Each number is 128 + 32 x the weight over its row's rms, rounded and kept within 0 to 255. Layers, rows and columns count from 0. The size above them is the row's rms in percent of the matrix's.

# layer 9 MLP up, 2304x576, rms 0.0873, rows 671-717, columns 544-575
size [ 98  97 100  97  92  94 100 102  99  98  94 100  97  98 102 102 108 106 115  99 108  95 101 103 103 101 103  97  98 101 103 101  98 100 102  96  89  95  97 100 100  99  98 102  98 101 101]
[[154  76 166 186 118 129  68 137 133 155  94 156 108 100 135 129 134 148 107 140 160  97  80 109 139 159 194 139 140 127 162  65]
 [104 168 113 157 143  86 118 175  88 179 160  62 159 142 158  90 155 153  92 169 196 144 105 148 132 119  62 104 149 174 135 137]
 [133 107 127 191 118 117  98 117 139  83 159 138 121  99 131 139  86 106 139 132 118  92 148 124 122  81  73  92 118  74 131 154]
 [115  89 140  96 168 168 106 151 124 164 172 116 118 130 139  86 164 126 117 170 122  74 130  93  97  90  97 214 139 186 142 105]
 [162 144 140 159 185  95 107 188 165 132 145 162 132  74 130 100 141 157  93 133 114 158 117 134 134 114 126 115  85 172 190  82]
 [ 99 154 131 121 137 212 127 112 185 150 155 101  87  96 114 122 140  69 153  80  88  71 108 129 117 124 145 135  85 134 142 203]
 [112  81  89 121  99 148 152 105  51 156 136 151  66 105 116 130 128 152 113  61 169 138 110 183 158 149 135 127 156  94  98 125]
 [150 138 152  82 142 183 120 133 178 144 117  87 139 150 170 120 185 143 137  66 124  68 105 101 114 136 123 163 124 170 137 123]
 [106 169 160 133  96  63 139 112 110 131  83 135 128 121 124 163  89 118  95 157 223 115  92 107 185 125  65 120 131 165 160  93]
 [124 102  80 116 127 135 140 111 147 146 180 123 223 197 161  79 117  85 181 110 143 134  86  88  80 176 102 100 128 168 102 123]
 [103  88 139  80  80 108 151 180  77 116 128 132 111 160  77 171  98  99  89 117  77 120 114 149 101 119 112 157 193 134 161  96]
 [113 122 151 186 185 181 130 137 121 119  91 141 127 157 161 137 118  76  92 126 185 144 141  78 188  92 138 137 145 160 124 114]
 [158  89  91 141 135  69 180 135 141 139 176 146 141 117 104 109 167 153 126 176 203  83 111 132 111 116 113 193 143 164 123  85]
 [116 150 201  80 172 141 148 138 170 120 118 156 137 164 123  88 104 135 159 143 135  96 126 121 166 150  86 139 155  62  93 138]
 [169 132 119 129 125 142 126 110 160 154 143 122 142  90 108 221  56 150 154 116 177 118  63 190 138 143  94  91 137 103 152 154]
 [121  84 114 142 120 109 152 112 150  88 174 128 154 147 182 173 154 123 109 101 110  66 148 139 123 115 145 163 145 143 107 146]
 [175 139 115 102 172 109 158 138 127 118  97 190 125 183 108  79 111 154 141 157  59  92 122  78 176 145 138 140  92 126 156 155]
 [ 94 159 104 115 155 185 136 205 186  45 130 189  96 139 139 100 128 130  93 122 140 144 203 124 157 131 185 125 140  95 169 150]
 [177 152 145 105 123 138 126  67  83 124 136 143 113 108 110 171 127 107 150  97 147 142 156 131 103 102 141 151 199 176  82 206]
 [109 104 165  72 102 116 126 211  68 162 108 167 152 150  43 186 120 171 151 101 136 127  73 160  97 148 152  89 145 137 124  98]
 [131 131  96 100 111 106  47 111 145 172 168 192 169 162 136 145 162 105 127 113  68 144 140 143 162 103 135 143  61 107 108 181]
 [124 174 120 111 115  36 109  63 108 189 161 138 146 208  67 122 131 144 156 161 109 146 172  80 151 104 155 153 130 201 150  88]
 [102 125 157 170 138  79 114 104 142 127 132  95 170  65 199 131 110 155 115  57 107  86 126 118 131 199 133 116 138  62 109 128]
 [129 118  68 184 200 138 110  56 152  72 126 121 131 123 156 146 156 118 130 151  74 161 115 165 117 151 123  67 195  69  96 120]
 [119 178 139  80 144 107  87 155 104  99 151 137  85 136 111 111 158 136 152 118  92 148 136  98 124 133 145 144 119 101 174 181]
 [154 145 137 136 148 138 127 172 163 142  78 124 126 162 172 110 130  90 146 149 126 103 170 122 173 176  98  89 118 104 166 151]
 [107 107 127 105 104 139  94  96 120  80 142 132  91 141  70  73 115 149 204 157  67 148 140 137 133 157 103 132 201 121 129 154]
 [101  82  95 175  64 108 111 234 132 112  87 142 185 117 119 108 195 163 172 112 178 162  77 108 138 152  95 210 131 114 154 156]
 [106 128  86  81  94 109 139 136 110 127 106  87 178 136 154  94 134 117 120 176 153 165 124 127 110 131  90 137 117  82  93  94]
 [129 167 119 189  78 148  65 113 116 158 143 210 121 167 125 158 182  91 134 106 158 137 156  58 139  65  85 158 140 119 125 114]
 [115  79 163  94  84 152 123 194 149 113 136 101 119  86  90 114 134 108 127 119 154 165 144 105 162 216 113 149 152 155 103 114]
 [ 56 139 151 154 138 141  46 126 137 139  97  92 103 126 102  92 116  67  58  90 127 186 155 138 113 121 128  92 165 120 105 111]
 [113 169 127 117 110  66 140 120 112  83 129 148 171 119 143  93 165 164 113 112 193 115 134  62  36  94 154 136 138  85 114 132]
 [116 186 143 149 122  93 118 121 152 117 162  93 165 160 115  65 136 144 118 109 152 140  76  96 113 135 160 146 142 191 134  77]
 [129  88 153 130 132 159 157 127 121  81 170 114 144  97 181 101 159 103 103 128 129 170 132 173 148 161 103 137 155 176 193  92]
 [171 157 138 165  93 160 158  61 151 119 255 146  78 140  87 161 179 162 177 143  62 107 131 139 116 108 140 151 151  79 102 140]
 [154 156 148 115  66 176 142 138 124 142 136 143  91 102  95 162 117 117 197 172  91 123 138 132 118 138 141 122 130 127 109 128]
 [138 119  51 121 100 112  65 118 130 105 141 148 114  63  55 117 109 119 195 155  89 108 194 117 132 185 104 146 120 110  94 127]
 [108 114 119 139 146 138  71 173 118  94 110 145 138 114 113 126 152 172 153 141  89 113 113  99 121  98 123 124  78 185 122 158]
 [134 176 140 108 146  68  86 144 124 122 174  77 129 137  64 157  52 139 120  65 134 109 158  99 107 103  87 112 119 122 135 119]
 [140 153  89 129 147 100 128 133 131 161 168 117 144 196 144  77 105 127 220 121 112 193 103  96  96  97  90 136 129 143 163 118]
 [115 150  93  64 155 154 180  75  74 154 149  84  97 163  88 158 166 138 127 193 170 112 211 119 140 144 103 131 156  61 142 113]
 [ 87  50 154 111 102 121 112 234  93 170 117 132 182 127 124  86 108 163 108 131  62 128 125 221 176 111 197 133 157 136 125 109]
 [135 144 143 231 173 120 150 114 139 109  93  89  99  52  71 136 168 130 123  91 166 116 105 133 163 168 175 115 175  78 142 187]
 [ 86 166 115 169 131 157 137 144 149 145 125 160 127 114 188 144 178 159  74 140 122 121 126 119 111 113  95  69 121  59 159 130]
 [ 61 110  95 112  83 154 123 172 126 148 110 111  83  90 117 123 162 114 150 151  91 125 111  88  95 149 112 136 114 105  98 128]
 [149 143 153 114 100 157 114  63 126  84 103 132 109 127 115 101 153  93  84 154 151 132 125 111 104  71 179  86 163 161 127  84]]
# layer 9 MLP down (transposed), 2304x576, rms 0.0479, rows 671-716, columns 544-575
size [101  96  99 102  95  96  98  96  96  95  87  99  99  99 100 108 104 106 128  94 109  95 100 104 106  99  96  98  96 103 110 101  96 101  99  97  90  99  96 103 101 103  93  96 104  95]
[[103  91  85 134 147  79 120 152 125 139  96 185 176 125 128 119 130  77 156 149 138 134  94 121 112 130 151 167 140 121 159 158]
 [112 177 150  85 162  95 149  97 177 118  94 166 150 107 149 131  44 165 104 122 161 122 136 118 134 103 116 110 137 121  90 123]
 [104 185 145  88 133  90 101 133 125 167 126 149 157 166 200 149 160 123 136 111 175 163 156  65 162 110 150 147 161 107 126 103]
 [150  68 192 133  53  90 152 133 120 121 184  99 114 150  87 185 120  85 176  91 134 172 166 146 100 143 191 143 120 153 142 191]
 [146 108 117 141 132 124  90 148  63 111  82 111 108 104 179 205 103 130  94 141  94 124 198 131 121 127 160 110 193 124  90 115]
 [139  80 110  77 119 110 170 144  80 153 165 120 136 176 124 138 174 134 161 137  75 108 137 141 118 227 130  71 195 112 160 137]
 [ 97  99 136  86 126 100 154 114 123 156 116 161 191 132  71 100 180 170 134 126 100 100 179 102 115 137 150 119 144 172 163 133]
 [102 151 130 104 131  60 127 120  61  78  82 142 108 131 115 134  53 185 176 163 121 124 121 168 167 140 108 108 170 139 119 103]
 [137 149 138 100 120 212  95  89 120 159 135  86 164  87 120 190 161 176 148 131  99  60  79  85 122 116 129 119 102 179  96 176]
 [153 140 116 110 127 164 135 120 135 101 135 186  47 109  98 167 164 157 109 100 117 166 154 139 173 153  92  85 183  89 141 154]
 [ 88 169 125 158 104 132 130 106 212  82 129 121 176 146 127 117 129 164 155 114 127 122 129  89  97 106 163  95  67  98 125 152]
 [117 126 123 121 163 113 125 127 166 127 192 160 135 114  94 145 135 118 111 149 132 142  99 179  81 117 101 113 120 125 131 121]
 [ 83 181 201  87  85 119  74 155 178 125 103 144  73 120 123 183  91 113 133  77  82 132 153 146 129 138 123 138  76 103 169 129]
 [170 132 125 135  96 186 129 108 147 116 156 192 135 106  96 136 166  94 197 103 105 139 123 116 134 175 147 166 171 120 173 152]
 [ 93 134 136  66 168  84  97 144  84 130 136 170  86 124 133 112 118 155  67 141 147 130 130 140 145 199 153 121 121 154  88 174]
 [187 111 147 123 122  54  82 103 108 132 174 110 117  97 177 153  89 126 101 175 183 105 135 155 143 115  80  93 132 107  54  97]
 [139 151  90 118 169  70 154  82  76 133 204 132 184 134 126 188 130  90 125 115 123 102 127 141 214 130 156 129 146 123 118  49]
 [114 141 118 146 124 153 113 119 128 196 102 111 143 106 133 149 101  70 131 144 127 152  80 165 139 149 145 143 130 108 149 117]
 [111 110 158  74 129 170 166 169 162 138 124 178 119 132  99  87 133 162 129 167 127 103  48 145 162 150 139 137 114 145 160 128]
 [106 130  72 177 154  87 176 104 171 128 124 111  81 169 154 115 181 123 100 104 176 147 168 129  97 115 145 134 121 130 128 176]
 [137 125 180 161 146 104 110  85  89 143 150 165 112 155 125 132  58 140 121 137 109  98 106 151 124  60 143 139 137 127  85 138]
 [114 139 110 121 133 143 159 176 143 107  97 151  94  64 149  98 150 103 139 116 153 134 131 113 111 165  94 139 122  88  94 167]
 [160 173  83  75  73 114 106 129 113 120 106 126 109 127 143  98 146 169 101 103 115 116 115  91 169  71  96 112 124 164  82 133]
 [134 157 142 220  86 116 143 137 117 158 136 135 147 126 141 117 133  92 168 119  99 186 177  91 133 151  97  87 103 122 115 100]
 [101  88  90 152 105 173 158  70 174 145 120 100 155 194 112 158  98 139  84 107 129 118 154  97 139 140 142 108 141 173  71  61]
 [124  85 147 123  62  97  96 138  84 140 102 111 106 107 128 162 142 122 153 170  99 105 119 112 130 125 188 107  65 128 108 109]
 [103 118 159 179 113 119 130 135 126 162 113 115 160 124 201 155 166 164  89 149 136 135 119 126 113 109 106 209 150 118 135 108]
 [156 159 108 131 161 141 147  56  80  99 131 126 137 107  77 126  86 140 105 128  63 106 166 140 179 121 158  50 151 118 107 116]
 [112  83 130 140 142 135  80 139 203 198 153 154  84 123 118 150 157 117  67 101 163 168 138  98 182 107 142  94 120 168 127 107]
 [129  78  85  55 128  94 139 179 166  93 135  70 140  99 126 141  77 123  96 113  87 105  89 207  64 148 162 132 132 140 143 105]
 [157 130 124 136 152  93 159  89 107 148 111 121 151 156 123 107 179 135 139 125  87 105 153 120 140  81 142  87 163 100 118 179]
 [146 134 105  97 147 161 187 103 126 177 126 177 120 115 133 166 104 211 112 183 167 115 156  90 167 133 115 183  87 113 109 203]
 [130  88 131 118 177 124  69 105  88 136 181 100 128 109 144 101 142 124 104 138 116 133 154 187 189 145  98 121 157 156 117  61]
 [ 82 138 132 121 115 112 134 154 132  85 125 140  73 135 169 127  74  96 133 117 141  85 164 188 155  88  94 134 144  83 113 122]
 [148 180  80 113  89 120 117 194 142 109 110 153  96 155 120 165  93 195 162 126 121  90 109 140 177  72 105 120 117 117 114  61]
 [133 125 108  21 139 152 135 158 161 121  69 125 169  88  55 112  85 131  80 166 139 117 106 102 135 175 163 146 134 246 152 133]
 [129 119 166 181 135 114 145 160 120 107 132 113 131 116 111  83 100  99  52 117 132 170 130  98 132 193 171 111 130 135 164 128]
 [114 200  95 216 143 136 210  99 144 168 158 177 152 160 135 209  46 122 151  98 170 143 114 105 148 113 152 144 164 147 114 140]
 [119 109  59 144 109  58 102 119 130 130 125 163 118 143 148 134 122  61 110 156 156 149 166 155 134 130 112 158 138 127 124  63]
 [115  75 205 167  96 183 128 110 143 138 128 151 147 177 100 157 124  99  86 135  99 155 141  82 102  65 124 167 157 127 113 111]
 [135  76 177 180 120 149 114  72 131 127  97 163  93  89 135 165 130 184  79 155 178  97 118  95 148  88 140 103 111  93 102 109]
 [108 116 124 120  40 164 177 100 138 148 148 202  76 176 103  79 174 123 154  90  53  89 140 109  95 154 148 103  96 126 167 134]
 [136 169 113 136 108 156 119 136 170 105  99 132 130 170 106 149 177 172 132 127 176  87 105  55 124 134 138 147 129 107 125 212]
 [108 141  99 116 168 122  51 159 158 133  86  69  77 177 143 138 150 118 175 149 173 180 152 138 135 115 148 141  76 156  48 102]
 [ 77 114  97 104  90  99 117 149 108  94  95 100 134  55  97 139 102 167 186 158  72 160 154  24 159 110 103 146 133 150 140  95]
 [150 118 172 143 164 149 109 135  81  86 184 138 148 120 147 169 128 137  83 114 136 115 126 115  52 166 133 176 158 142 124  97]]